From a checkpoint of a small transformer trained on Wikipedia: RMSNorm before each block.
Each number is 50 + 12 x the weight over its row's rms, rounded and kept within 0 to 99. Layers, rows and columns count from 0. The size before them is the row's rms in percent of the matrix's.

# layer 11 MLP up, 512x192, rms 0.156, rows 117-189, columns 96-191
105:22 40 46 38 37 36 72 41 34 53 61 42 55 60 52 21 48 56 54 47 69 57 37 62 67 42 57 51 54 56 59 46 44 64 35 43 40 34 69 64 41 20 37 43 55 32 43 50 50 53 61 43 54 43 53 57 44 66 53 55 56 59 41 58 61 47 23 55 41 51 21 44 68 44 51 58 33 54 72 59 25 56 66 75 50 46 62 56 44 49 55 39 46 78 52 46
103:36 49 56 55 45 46 54 59 33 29 48 44 44 54 74 63 56 55 67 63 40 48 64 55 28 50 50 62 41 73 59 55 60 43 73 33 64 59 66 83 36 58 29 57 21 79 43 55 53 42 46 68 39 60 77 54 52 78 63 49 55 51 34 56 64 40 53 59 52 68 64 44 38 70 53 70 45 37 50 65 59 39 30 52 45 61 63 67 56 34 69 42 51 43 57 37
099:38 40 86 56 53 30 48 68 52 65 44 48 50 53 42 54 35 26 59 64 59 61 62 44 34 50 54 56 58 48 26 57 56 53 38 57 52 34 59 62 73 36 54 50 49 46 38 36 39 48 48 67 42 42 47 50 64 50 39 56 47 45 44 60 59 67 37 39 39 35 31 36 51 45 43 53 47 71 40 58 53 38 65 37 58 79 51 43 36 61 69 57 61 37 50 53
094:47 49 49 55 56 50 44 57 53 24 39 27 56 44 38 54 30 55 51 26 32 57 44 25 62 58 47 47 54 46 39 61 20 41 33 55 52 37 60 24 37 40 53 37 48 55 67 55 40 56 67 54 36 56 50 55 32 47 45 41 58 40 47 57 61 51 44 60 55 29 30 51 47 23 66 46 49 33 46 47 55 52 35 49 55 50 56 59 44 48 70 51 51 46 69 38
097:63 66 44 16 52 48 36 55 50 41 84 26 24 62 53 68 51 43 43 74 56 61 66 71 56 46 36 36 55 39 60 51 44 35 62 40 52 56 63 48 66 58 43 49 61 55 56 51 54 53 47 43 50 38 37 26 54 43 47 53 38 42 42 39 66 56 47 58 47 66 51 55 49 46 44 32 44 53 39 50 36 47 73 54 54 36 55 50 35 85 57 32 31 47 52 65
107:53 79 52 57 58 61 30 55 80 40 67 30 39 74 49 59 59 56 38 31 42 49 45 44 35 49 74 22 45 54 42 51 66 42 49 37 55 41 52 41 42 57 57 40 55 58 46 36 67 32 37 36 73 49 49 69 60 57 37 67 51 72 50 49 43 47 39 71 67 30 56 44 41 33 47 31 55 44 53 55 51 53 62 47 65 43 42 42 54 55 31 46 41 58 59 58
085:40 36 38 48 41 39 66 26 63 60 48 57 45 53 58 51 43 59 38 27 62 45 73 51 40 42 64 49 44 46 54 62 51 48 44 36 48 65 32 43 55 81 51 64 43 35 69 58 51 60 49 43 48 46 66 68 65 56 63 59 49 57 24 74 62 43 25 40 54 51 41 59 64 54 35 71 51 50 51 49 47 45 41 56 64 63 41 65 58 50 29 38 59 53 47 55
094:52 62 58 44 58 48 52 42 75 31 75 64 76 43 46 47 67 54 43 50 83 39 64 52 55 68 50 56 49 61 52 62 31 61 44 71 76 64 51 30 31 53 55 65 32 57 40 56 57 61 65 63 66 39 57 66 44 47 57 43 67 45 76 47 50 32 66 20 61 36 61 55 35 56 46 66 52 57 41 28 67 46 50 70 59 40 58 55 77 42 37 54 37 54 47 46
095:68 45 53 58 53 49 31 35 52 26 49 60 49 35 67 58 69 45 47 35 75 79 57 41 50 35 31 42 41 52 61 35 44 37 36 46 40 39 40 49 62 66 41 40 50 64 54 33 56 54 78 49 59 36 50 62 59 46 49 56 61 48 59 68 26 47 60 58 70 39 24 37 51 67 41 52 33 62 52 70 46 52 49 38 20 59 58 60 56 43 50 52 53 73 58 38
099:56 69 75 51 56 62 63 62 53 50 64 56 52 52 51 50 62 52 67 51 15 50 66 47 50 38 37 57 41 63 60 68 52 44 39 31 40 48 58 52 47 35 49 61 61 38 25 54 52 47 51 27 22 42 50 38 48 67 48 57 64 51 42 31 72 76 61 45 33 33 62 67 56 40 48 52 55 22 39 40 46 42 57 61 42 48 63 78 46 53 32 45 40 40 56 44
096:41 49 37 57 56 45 56 61 56 55 41 65 57 50 42 43 40 57 62 45 51 84 37 43 54 30 54 54 36 44 33 35 58 62 34 44 39 52 53 70 87 30 60 60 43 52 70 48 56 70 56 51 53 56 43 53 34 46 46 47 40 58 41 49 61 53 22 54 53 49 51 53 27 60 49 60 54 55 70 46 45 54 71 48 57 56 46 70 60 45 43 33 51 56 26 66
106:59 56 42 43 48 47 66 53 51 47 56 46 48 59 37 35 63 34 36 58 53 56 57 59 63 41 52 38 49 47 48 71 41 49 43 54 54 42 52 49 62 48 40 36 42 54 54 45 24 67 63 41 48 57 60 73 58 56 41 66 67 37 59 38 30 53 53 48 54 37 62 61 54 48 58 49 44 63 57 66 53 74 56 48 50 41 60 19 55 64 53 40 48 46 50 44
102:49 40 47 67 52 49 51 35 47 46 48 48 65 64 56 52 56 63 47 54 34 57 34 53 38 44 35 42 43 55 42 36 48 60 52 30 53 44 55 48 37 48 54 68 37 52 50 26 68 54 37 31 48 51 54 55 46 79 68 46 84 34 60 51 49 22 56 41 60 42 64 56 48 66 43 43 50 61 60 37 58 59 70 34 52 41 51 56 33 42 63 30 42 52 37 78
107:54 51 69 43 31 47 39 62 47 37 26 50 42 30 65 54 59 54 52 44 73 56 41 36 80 72 55 68 34 38 53 63 59 52 70 52 43 53 57 51 08 47 48 55 39 49 45 56 39 61 52 39 64 60 44 46 37 50 56 74 39 44 51 48 61 30 59 71 56 63 37 49 35 50 46 42 67 75 46 52 34 47 46 66 60 70 50 45 48 40 59 55 63 52 52 49
091:44 55 56 64 59 56 53 37 55 45 53 45 47 49 50 37 23 51 41 71 36 33 44 32 46 20 40 28 59 58 41 56 60 38 48 57 45 50 39 47 30 48 34 41 38 41 56 51 51 49 53 53 62 39 56 43 71 66 65 57 40 38 51 44 67 20 69 61 44 40 48 68 47 39 47 74 51 47 52 55 45 77 53 53 37 34 67 74 42 52 54 32 35 51 47 50
097:35 59 59 56 59 52 32 57 41 48 34 45 48 54 41 49 60 34 49 48 38 66 64 30 51 28 51 35 33 48 62 45 72 61 42 46 59 45 59 66 68 84 28 62 55 49 48 46 55 46 50 66 50 54 57 44 59 41 57 67 52 43 64 59 82 64 62 45 62 64 56 42 51 54 50 43 53 58 62 61 45 75 35 50 53 58 70 49 46 63 69 31 45 62 51 61
088:55 57 43 57 54 38 58 45 55 24 57 50 49 41 51 42 50 49 36 34 47 46 48 43 42 56 53 45 51 39 64 54 40 40 36 68 46 75 71 68 49 53 32 48 52 57 65 56 55 77 71 51 55 31 37 57 48 53 46 72 52 61 50 54 73 52 55 64 59 73 51 59 56 61 49 67 66 52 55 36 54 66 55 58 60 41 52 63 40 55 37 54 50 35 32 53
095:32 50 57 55 47 52 46 51 61 37 54 34 57 76 58 54 59 54 38 54 52 66 48 51 44 52 43 71 74 30 50 31 53 50 51 52 52 59 80 43 57 53 42 34 64 60 53 65 47 53 61 52 58 43 60 48 63 31 62 63 85 41 62 47 48 51 34 61 42 69 45 63 40 59 46 51 70 40 62 67 46 42 45 61 55 55 40 34 48 21 29 51 33 30 37 35
099:47 60 55 25 59 51 54 33 27 56 56 56 64 41 50 61 56 70 49 44 68 62 43 67 46 46 56 50 56 61 42 37 65 56 52 52 47 51 70 57 61 47 54 47 66 55 42 64 64 71 36 43 53 83 49 38 72 54 47 43 40 31 54 38 59 40 36 62 41 55 66 47 50 49 46 46 56 64 42 40 43 42 78 47 52 63 69 53 52 41 45 64 54 42 39 50
095:52 57 31 59 47 52 25 42 51 47 63 63 62 42 50 36 51 49 53 69 28 59 55 49 43 64 63 67 44 45 68 68 35 53 58 52 73 32 44 61 29 47 45 52 42 41 44 50 61 51 58 52 66 34 45 35 41 31 45 43 28 67 39 43 49 42 59 47 70 42 24 54 52 44 52 40 69 49 59 41 64 43 40 36 51 43 31 58 51 70 67 59 44 62 49 33
079:66 37 75 42 46 44 43 64 29 60 46 57 60 34 41 28 49 62 55 65 45 37 44 30 41 40 50 49 50 51 43 64 46 28 40 58 56 48 54 58 37 32 39 34 52 50 75 50 55 59 50 72 63 50 53 63 41 74 40 35 38 66 31 42 56 54 56 45 53 48 23 50 66 46 50 39 51 58 63 69 62 55 67 33 46 46 46 46 40 42 43 36 64 67 54 44
101:53 38 42 54 45 35 66 47 33 48 41 40 51 44 51 49 51 68 48 48 43 49 36 25 41 60 74 63 51 54 51 33 48 58 48 46 53 45 45 60 49 63 56 33 28 53 44 32 35 37 50 20 45 59 56 54 55 54 57 46 56 64 40 37 57 19 46 64 32 52 54 64 47 42 79 46 58 47 42 29 52 58 17 57 31 46 68 39 53 67 52 37 44 56 59 40
101:65 51 30 65 38 48 60 48 67 53 57 55 65 36 62 77 71 45 81 40 52 30 53 36 39 65 59 54 56 52 56 72 57 30 46 46 45 69 54 43 26 57 39 58 35 53 69 57 73 61 50 43 78 55 54 65 29 37 41 60 55 61 55 67 44 47 66 51 41 38 28 55 59 65 41 36 53 77 64 59 46 55 57 61 53 20 39 65 25 50 69 44 56 72 57 40
099:69 52 66 06 65 40 68 52 53 42 47 51 40 44 39 63 55 36 69 43 38 52 37 57 66 50 52 65 58 42 43 33 46 46 53 47 58 54 57 48 43 30 48 54 59 41 58 61 69 60 78 62 31 42 45 42 45 74 45 53 49 21 45 70 67 67 49 43 56 41 55 52 56 46 50 48 65 64 46 51 58 48 41 40 71 63 56 46 47 55 35 60 60 64 26 22
119:54 67 38 38 56 47 31 48 55 43 48 64 41 31 53 93 41 51 45 58 46 47 59 52 55 32 34 51 63 55 56 53 64 66 47 78 46 41 49 52 46 55 26 61 54 51 45 25 73 38 73 50 35 49 32 43 45 58 66 46 40 38 43 46 43 35 53 49 65 49 65 42 46 55 68 34 74 37 40 53 47 58 37 41 38 62 45 60 61 41 43 54 37 64 44 48
097:49 52 65 62 30 52 49 36 78 68 47 63 58 70 58 58 33 48 49 53 62 51 64 31 49 39 67 50 42 52 54 45 57 31 71 48 28 39 60 31 55 36 57 65 59 49 43 60 65 55 58 50 50 64 29 57 57 41 63 43 45 25 30 40 60 55 51 32 40 39 61 32 40 55 34 65 59 49 54 42 54 45 49 64 49 72 81 58 47 24 40 68 40 28 32 48
093:64 43 40 42 49 43 51 64 43 41 49 64 48 28 39 52 56 55 49 48 63 43 48 63 36 45 53 56 58 20 67 43 69 55 51 51 41 57 53 43 18 25 45 68 57 44 51 51 51 63 41 42 41 44 65 37 37 70 42 39 34 47 47 51 47 65 36 50 43 50 38 54 40 53 55 21 79 46 56 49 40 53 62 31 56 77 35 53 54 48 61 41 79 49 48 45
095:40 42 57 55 55 21 49 43 76 72 66 51 48 59 33 46 61 57 39 61 51 40 27 45 45 52 49 45 42 42 47 44 56 54 53 33 50 56 52 29 29 49 77 51 30 35 45 20 42 46 50 16 58 41 36 45 62 56 49 41 72 60 65 67 56 52 57 20 68 46 56 41 37 31 47 67 48 61 40 38 46 43 40 47 45 54 34 49 22 50 43 43 67 53 53 43
103:57 59 65 71 40 60 28 56 35 54 65 36 43 57 40 61 50 44 49 54 46 63 68 45 47 55 51 39 57 50 44 41 51 47 59 29 55 48 59 60 42 33 43 54 53 61 38 44 35 49 39 54 69 52 44 58 44 53 50 42 50 41 63 45 45 45 64 45 66 93 46 56 59 64 45 20 55 51 45 58 59 49 34 57 45 33 42 57 51 25 54 65 42 48 58 40
092:42 43 43 54 38 23 38 55 53 30 51 57 52 49 53 56 47 10 21 39 49 49 55 38 53 38 54 53 60 35 57 79 57 31 46 41 31 47 43 52 60 57 45 29 61 51 58 52 53 61 50 74 60 46 48 57 50 50 35 70 55 84 49 72 45 59 54 46 59 78 45 64 42 36 51 79 32 49 46 36 44 56 61 46 53 15 56 64 47 32 50 30 54 48 56 60
097:49 22 55 63 59 46 22 54 42 38 57 61 61 64 56 59 65 52 39 39 40 55 31 40 47 68 60 42 26 48 52 31 36 36 44 74 74 73 34 40 39 47 55 20 48 58 75 71 48 50 33 63 51 40 60 49 51 25 41 28 45 53 36 42 48 48 58 55 55 62 63 64 44 59 48 61 41 57 32 58 60 37 37 41 45 53 45 34 33 53 53 66 62 25 45 48
102:46 50 45 37 56 53 59 44 62 39 41 39 68 71 28 71 44 45 45 61 57 53 67 41 58 49 56 33 53 72 55 44 41 55 36 62 48 37 25 56 62 20 40 49 60 46 24 42 46 61 37 69 54 47 41 38 34 28 67 42 54 44 56 36 27 67 54 64 50 48 68 65 48 55 41 59 55 39 38 46 57 75 65 55 68 46 70 44 51 46 46 49 40 49 45 65
102:66 33 47 59 61 30 47 70 41 54 40 63 46 57 63 41 49 56 44 46 42 54 51 63 45 38 63 54 41 58 55 46 27 44 51 44 38 65 44 46 75 59 49 57 60 51 73 71 65 50 34 62 44 52 55 31 38 26 47 43 65 71 48 64 66 60 70 60 20 44 58 52 46 64 31 64 72 67 41 69 49 43 58 59 49 42 54 29 85 56 46 53 50 63 54 39
106:56 52 54 50 60 46 50 56 52 55 40 58 57 40 64 54 48 30 60 57 55 52 43 46 69 37 60 39 50 28 46 56 47 48 60 37 47 62 66 26 41 63 58 52 57 66 42 51 49 60 51 48 51 55 41 40 44 57 73 40 66 72 65 71 50 48 47 41 40 64 48 49 53 26 43 52 42 70 53 30 39 48 44 57 43 34 26 61 45 57 22 55 65 48 46 54
100:47 54 54 72 56 41 61 64 28 57 36 62 64 54 66 64 59 54 53 43 50 59 43 52 42 28 63 39 69 29 57 63 24 61 30 56 61 60 66 36 36 45 46 68 48 55 54 46 58 53 33 56 44 42 30 41 38 46 73 35 51 39 43 45 64 53 69 24 73 54 52 48 47 41 48 70 66 50 40 45 37 28 40 56 61 35 64 61 58 39 35 46 47 70 71 36
092:38 53 49 45 83 39 56 34 52 62 55 43 42 50 21 36 64 45 44 50 38 48 34 58 42 42 35 58 25 49 31 47 55 45 44 58 33 56 72 62 58 30 68 51 31 46 84 62 66 40 49 75 30 42 44 55 48 48 58 38 53 61 29 57 43 45 58 53 44 32 42 57 51 43 55 45 45 44 50 50 37 49 54 35 43 61 31 48 49 50 52 56 61 64 43 47
091:34 50 61 36 62 44 55 56 46 45 44 66 55 52 48 57 59 48 44 59 47 55 51 61 58 44 42 59 68 43 28 48 30 60 40 47 33 37 55 46 41 53 50 53 55 29 56 45 47 60 58 35 47 36 59 40 31 72 59 42 71 39 50 51 58 87 53 70 72 50 45 78 53 59 55 43 55 54 70 71 49 68 72 40 54 45 47 58 33 40 30 43 47 55 22 37
107:47 46 66 50 62 42 57 58 43 56 57 66 49 55 67 54 50 45 71 53 49 55 25 39 36 45 50 63 59 48 51 46 70 41 32 67 52 64 45 70 42 55 69 36 52 43 65 30 57 63 60 55 43 46 63 27 51 66 61 54 44 38 41 63 64 49 50 70 43 68 70 65 53 66 42 38 44 57 66 45 38 58 73 52 72 41 52 71 37 59 56 65 52 69 36 60
103:47 69 32 34 44 59 59 56 66 39 58 38 47 53 40 41 39 53 61 28 33 55 48 61 45 45 72 45 42 53 27 51 32 77 53 41 46 51 35 51 52 72 57 58 58 45 52 52 55 60 41 64 57 40 73 62 37 65 41 54 48 48 57 66 37 46 66 41 51 53 41 54 47 48 39 66 58 79 34 53 29 49 61 51 45 42 52 56 50 31 61 49 44 58 36 60
097:45 26 61 71 45 53 14 53 44 61 51 64 60 26 55 58 34 45 42 58 56 55 44 48 50 75 51 49 45 54 45 64 71 50 25 62 58 58 54 63 45 57 36 74 69 56 35 60 45 55 55 65 41 52 36 47 58 54 72 64 52 32 46 57 44 48 28 41 24 49 39 61 55 68 48 57 37 37 60 72 60 48 55 40 44 38 46 47 67 44 48 41 26 39 56 55
086:57 37 50 34 61 31 33 47 40 55 63 37 52 62 33 69 48 60 41 56 54 65 44 24 44 73 65 54 63 33 73 42 53 45 49 40 45 53 47 31 58 55 53 44 51 51 62 25 57 65 34 45 34 44 39 65 52 57 33 52 51 45 40 25 53 71 48 55 37 59 56 53 58 43 35 38 46 64 49 38 59 51 50 47 53 60 76 54 72 61 65 48 55 33 57 52
112:33 71 38 47 48 41 39 49 43 41 53 67 63 36 40 43 67 64 70 47 56 37 43 44 38 55 48 42 54 32 54 46 69 24 43 63 71 41 46 65 44 46 45 38 60 29 55 41 46 56 43 61 49 46 70 13 52 41 73 64 72 31 54 56 48 34 54 57 44 58 52 57 44 63 60 57 54 52 43 55 56 76 43 63 64 33 65 47 28 73 48 57 49 41 66 46
131:22 53 26 44 37 45 43 57 53 46 40 56 37 53 57 38 42 46 70 41 55 65 65 50 54 45 65 57 34 31 41 47 45 40 73 52 49 38 49 56 48 50 58 64 32 58 41 32 53 44 61 58 31 55 54 38 39 44 49 49 58 46 38 40 51 65 29 49 63 51 68 35 32 56 62 39 49 63 51 46 37 51 38 71 41 57 56 48 55 45 53 42 59 45 18 81
110:64 50 76 71 41 43 59 51 37 47 36 57 71 39 44 28 58 58 41 61 56 43 56 31 37 57 52 41 52 44 54 45 51 40 42 67 35 50 54 48 52 56 58 33 36 62 32 43 51 59 36 30 49 44 57 43 39 38 48 65 42 49 53 59 54 39 36 35 50 51 65 65 31 53 47 44 52 39 63 38 58 47 55 60 34 62 64 68 35 46 44 39 58 63 65 45
093:25 41 56 42 36 62 43 35 60 54 52 46 39 52 54 45 47 61 49 45 44 43 42 57 56 67 50 56 56 58 38 49 44 32 51 47 63 56 68 52 50 64 35 47 36 49 47 31 99 33 46 45 36 36 38 45 44 56 55 63 61 70 45 27 38 43 55 39 51 40 55 46 53 38 59 56 41 34 80 61 63 45 52 56 60 58 56 51 57 52 53 43 61 31 43 34
108:39 61 64 76 51 72 42 67 23 60 47 57 45 52 55 19 56 56 60 48 50 75 52 60 77 45 47 52 25 52 52 59 45 47 36 57 52 61 47 62 57 67 58 68 64 51 84 38 51 59 36 51 57 50 50 55 51 56 64 61 50 58 31 12 35 51 50 54 53 62 42 65 42 39 56 42 44 62 45 46 48 27 80 37 40 37 54 46 46 48 50 28 43 72 84 55
104:65 68 37 41 52 49 62 60 49 56 57 45 32 42 46 29 47 43 42 43 43 55 41 70 50 53 56 43 52 57 38 52 51 39 53 63 38 68 34 39 63 32 30 65 42 45 51 69 66 39 47 67 20 54 42 30 36 65 70 58 62 57 62 92 35 60 29 58 34 50 61 39 52 59 60 54 53 29 53 43 21 68 46 53 43 55 53 53 46 61 38 62 35 45 59 46
098:30 60 80 46 62 40 37 43 65 61 76 58 27 67 53 28 49 61 47 62 56 37 56 58 39 58 55 48 55 83 47 53 58 34 27 63 60 56 57 60 37 57 55 35 34 22 45 45 57 56 59 44 59 60 55 37 46 52 43 54 70 60 43 38 53 54 45 52 58 58 55 31 43 45 49 47 47 36 49 51 64 42 53 47 50 56 49 43 55 45 46 66 64 65 44 49
093:26 45 56 20 61 62 50 59 60 34 57 40 46 64 50 50 58 52 67 40 46 51 53 59 47 51 40 55 43 51 44 55 60 59 42 54 47 46 45 38 51 31 54 44 26 39 41 42 44 65 61 41 31 38 70 33 54 49 54 48 49 16 54 62 48 63 46 59 50 56 43 66 46 36 45 57 44 38 71 58 43 25 43 54 54 61 41 47 35 34 60 44 66 65 69 60
085:49 43 53 29 61 65 55 71 59 53 43 47 55 42 65 51 57 36 53 81 63 63 23 41 72 58 75 61 50 67 55 54 38 50 23 54 49 55 45 42 37 77 58 58 44 37 58 54 31 31 75 54 53 47 45 41 35 47 43 21 61 81 65 35 36 51 57 42 37 38 55 61 57 49 37 41 47 42 47 38 52 62 28 58 58 57 56 50 58 48 59 39 43 34 58 43
107:60 68 45 35 43 49 61 55 40 61 75 52 33 51 57 38 44 51 42 29 50 63 40 59 41 46 39 45 39 56 51 44 57 69 52 52 72 32 56 56 64 45 62 45 39 49 69 53 38 49 62 49 69 51 72 33 35 22 38 62 55 50 46 28 40 38 48 47 41 41 48 48 37 48 61 44 55 42 46 66 47 59 61 52 74 40 79 44 60 58 67 60 33 43 58 55
092:40 46 55 43 50 34 49 45 32 45 46 42 42 51 58 78 80 57 38 39 67 45 34 44 65 46 45 41 27 51 66 57 43 47 59 48 55 52 32 48 37 34 16 47 38 66 32 50 66 60 51 12 48 37 48 64 39 68 39 42 37 60 29 39 53 32 40 51 41 60 59 47 44 42 53 64 45 51 62 56 64 51 66 41 58 77 30 68 35 71 54 43 20 52 52 63
095:55 55 52 60 43 60 45 48 65 62 44 42 34 51 73 53 61 34 66 54 48 48 27 39 55 58 45 66 51 32 65 51 43 61 29 44 47 65 52 62 65 41 54 50 54 39 24 43 55 27 47 51 64 39 89 49 35 61 69 40 48 79 50 53 56 56 46 46 43 87 56 47 49 58 45 51 25 51 42 69 41 59 86 49 59 51 90 56 48 30 46 58 35 56 66 74
090:52 41 40 50 24 38 60 58 61 55 41 55 57 43 55 54 75 65 40 48 53 40 72 35 69 58 50 74 41 64 58 39 32 51 47 42 55 31 70 65 59 47 30 81 49 44 37 60 56 67 54 27 58 40 46 65 24 57 59 49 31 41 62 59 47 42 53 41 43 57 54 67 64 63 54 47 47 54 53 58 42 58 73 50 35 64 54 70 45 23 61 57 64 38 29 60
091:41 67 43 49 44 45 56 47 75 32 59 52 44 50 50 46 56 14 37 43 47 50 71 58 52 45 55 44 49 63 30 72 69 54 40 56 35 54 53 50 44 64 65 56 37 34 27 46 72 57 53 48 34 54 63 49 47 47 62 41 63 54 57 51 40 38 44 22 37 35 42 70 56 41 50 40 77 79 62 60 38 56 60 48 28 49 62 38 42 45 28 48 32 48 38 63
104:37 31 37 48 64 45 39 67 60 32 51 51 56 57 41 60 39 25 46 41 61 66 70 37 39 39 68 57 55 45 59 62 45 44 64 65 32 54 47 70 59 46 80 56 57 45 51 63 27 46 57 50 50 47 38 63 48 44 39 63 34 63 54 28 52 51 56 39 42 38 55 66 56 55 71 35 39 59 38 58 55 46 47 30 57 30 56 38 44 60 62 31 44 43 65 48
093:36 51 61 38 80 50 60 36 47 57 48 47 45 45 51 51 81 83 58 42 56 55 27 59 39 57 49 56 66 60 50 43 36 63 53 43 71 62 30 47 44 43 76 58 73 40 50 43 58 32 36 50 45 55 39 50 60 44 40 34 65 47 44 61 60 54 67 55 33 52 55 57 62 38 62 41 62 35 53 31 45 48 40 40 56 63 67 43 28 60 33 58 34 38 51 61
102:60 59 62 30 59 62 63 61 43 47 49 44 49 42 46 74 33 43 40 36 37 64 48 57 46 44 57 67 53 68 58 50 41 50 57 41 65 34 63 43 42 39 71 29 26 36 64 73 67 50 38 42 43 63 46 69 34 53 49 38 43 54 57 42 63 44 53 45 49 35 52 25 56 72 29 46 68 49 47 47 30 53 58 45 63 47 76 79 59 42 39 69 42 69 48 55
100:46 49 44 60 57 53 58 53 56 37 54 47 47 41 61 57 54 61 52 43 48 34 41 61 31 48 30 52 79 44 42 66 26 33 33 51 55 59 47 52 68 61 40 57 68 56 50 41 45 52 51 40 37 51 65 44 60 38 42 45 60 59 23 51 44 48 56 23 46 41 51 51 39 49 55 46 37 49 57 59 35 72 65 36 45 51 63 37 28 75 42 36 59 53 57 44
095:51 54 52 27 48 46 43 40 62 50 52 51 54 45 35 46 62 40 51 72 52 48 52 76 49 42 61 33 65 33 71 74 56 41 48 44 59 32 50 63 55 64 53 52 41 59 70 43 54 43 81 49 65 71 56 55 65 31 52 40 59 50 50 64 54 57 44 42 52 50 41 60 66 35 58 38 54 49 53 46 61 46 41 63 20 57 43 52 55 48 65 31 65 39 62 49
095:50 48 45 38 76 48 52 60 44 38 52 40 60 58 55 56 51 53 25 36 71 46 57 39 59 32 51 74 51 39 45 39 67 57 69 48 52 41 88 78 49 38 58 52 38 50 65 46 42 66 45 59 34 39 64 51 60 46 57 58 39 37 56 37 41 26 76 54 42 55 45 58 38 47 51 49 43 59 48 51 55 38 44 38 56 71 49 47 56 44 55 33 54 41 53 50
099:73 50 39 41 34 37 46 35 50 30 61 39 68 40 42 70 19 65 23 24 42 55 45 51 28 31 59 43 52 56 43 73 38 26 44 44 48 35 47 66 54 29 58 39 43 71 70 50 49 39 51 40 44 36 43 59 59 55 64 54 40 62 47 44 52 62 47 44 46 54 64 63 30 40 54 60 34 57 46 48 45 50 39 62 50 23 49 57 62 69 64 46 68 45 28 45
086:57 52 64 45 57 45 24 49 43 65 54 39 56 50 47 35 60 27 66 61 63 52 64 63 39 49 57 44 22 58 29 51 55 45 58 42 54 35 62 78 53 55 68 66 30 34 63 39 30 50 37 48 39 62 50 49 44 49 51 46 81 37 37 68 69 43 36 64 40 55 32 53 47 51 35 54 75 51 64 49 48 49 55 59 38 65 56 41 50 38 50 50 46 38 35 46
089:51 41 75 32 56 40 53 46 76 66 43 65 63 60 47 65 63 58 30 44 63 61 52 34 42 44 78 58 53 42 77 68 49 45 66 39 27 52 44 48 53 35 45 65 22 56 71 55 39 46 78 45 55 49 38 59 29 49 73 35 22 34 36 66 55 33 69 47 45 44 47 33 45 61 53 53 56 38 45 61 65 48 53 56 54 70 74 45 47 41 43 50 44 53 55 77
100:62 38 57 59 43 66 34 52 24 65 57 46 56 46 50 32 49 46 40 41 31 55 26 53 59 36 43 59 39 51 64 63 61 52 62 38 71 36 46 39 38 49 31 57 41 62 50 52 57 61 39 64 53 52 43 80 42 44 56 55 45 54 62 53 72 49 51 56 57 47 57 31 52 62 26 54 69 56 71 33 62 65 55 41 62 46 53 64 54 42 28 62 62 59 43 76
090:47 40 55 65 65 41 41 32 41 34 42 26 71 50 30 51 48 42 42 51 60 43 59 45 41 41 53 53 54 47 20 41 34 39 50 42 54 43 23 42 50 55 61 37 33 37 50 53 47 68 45 62 51 34 32 44 52 46 64 35 42 53 49 49 51 59 39 47 38 66 34 63 52 64 23 32 50 41 51 24 52 28 31 52 60 48 62 36 58 49 51 61 54 61 33 51
102:49 52 51 46 28 50 50 46 47 54 33 45 34 65 73 36 57 39 75 60 30 70 33 56 57 55 60 55 65 33 47 45 50 52 55 35 53 25 66 63 41 41 72 43 45 45 44 65 42 52 50 60 41 61 38 63 72 42 45 25 56 35 60 49 55 39 44 34 47 36 44 51 47 46 47 48 39 43 59 42 55 44 64 55 66 44 34 49 69 35 63 52 46 34 50 70
106:77 49 55 66 43 31 47 65 65 36 48 41 47 65 33 34 47 66 47 49 47 62 42 18 35 63 31 61 61 51 46 55 35 49 33 52 45 47 42 20 46 57 51 49 68 52 57 48 37 70 47 50 46 43 73 56 57 60 66 43 47 48 48 47 69 59 35 36 56 41 54 36 55 50 55 43 51 42 58 54 43 46 41 53 47 44 42 50 33 40 54 58 51 40 60 55
105:64 40 42 79 63 32 62 52 41 42 46 37 51 68 52 70 49 45 33 30 56 67 41 38 33 41 66 42 39 63 56 36 66 42 45 38 54 44 60 40 52 56 59 21 59 36 38 56 45 60 45 42 55 55 48 40 54 56 65 58 57 45 48 59 64 46 54 36 57 46 76 40 60 68 44 45 54 49 48 44 38 55 70 63 50 41 48 79 25 42 49 42 39 56 46 55
099:41 35 26 50 39 49 49 43 30 58 44 46 51 62 57 71 63 50 46 86 67 48 43 60 56 59 34 37 35 60 40 45 36 46 53 56 48 62 38 41 42 72 18 44 71 53 22 38 48 62 43 37 63 47 31 40 41 45 44 58 55 49 82 62 42 44 45 51 28 54 51 50 65 37 37 42 49 41 45 61 58 67 38 47 42 50 56 54 36 46 42 70 49 71 49 57
124:40 44 68 58 57 64 42 52 71 37 54 39 54 36 43 51 32 23 60 52 49 59 18 55 54 55 52 41 52 70 49 58 32 38 53 68 48 47 65 66 63 69 24 54 63 45 43 89 44 57 38 55 42 34 61 42 50 33 40 58 76 57 37 56 65 46 48 56 59 89 33 58 59 49 47 47 57 33 33 32 39 47 55 63 47 42 68 53 56 35 64 50 40 45 48 43
098:38 65 56 59 40 55 41 31 53 66 35 34 29 34 44 51 44 54 35 40 52 52 38 54 48 31 31 59 55 31 60 52 37 42 54 45 39 65 41 37 58 45 60 50 62 35 38 55 57 47 30 33 67 55 48 59 39 49 51 28 57 63 43 62 42 21 58 36 62 70 73 47 63 24 36 64 42 43 55 44 55 67 52 42 43 43 59 49 62 44 64 64 81 39 46 64
096:56 83 62 67 66 53 56 39 19 59 51 47 51 55 58 54 47 49 64 65 36 47 33 72 48 66 61 45 49 57 37 60 45 61 56 43 46 45 41 34 48 72 43 45 21 47 62 21 37 46 56 64 65 44 44 43 42 23 48 73 56 69 43 72 52 76 58 55 47 46 68 68 55 34 58 66 50 56 53 46 47 40 44 52 69 42 53 49 26 57 38 58 40 49 72 33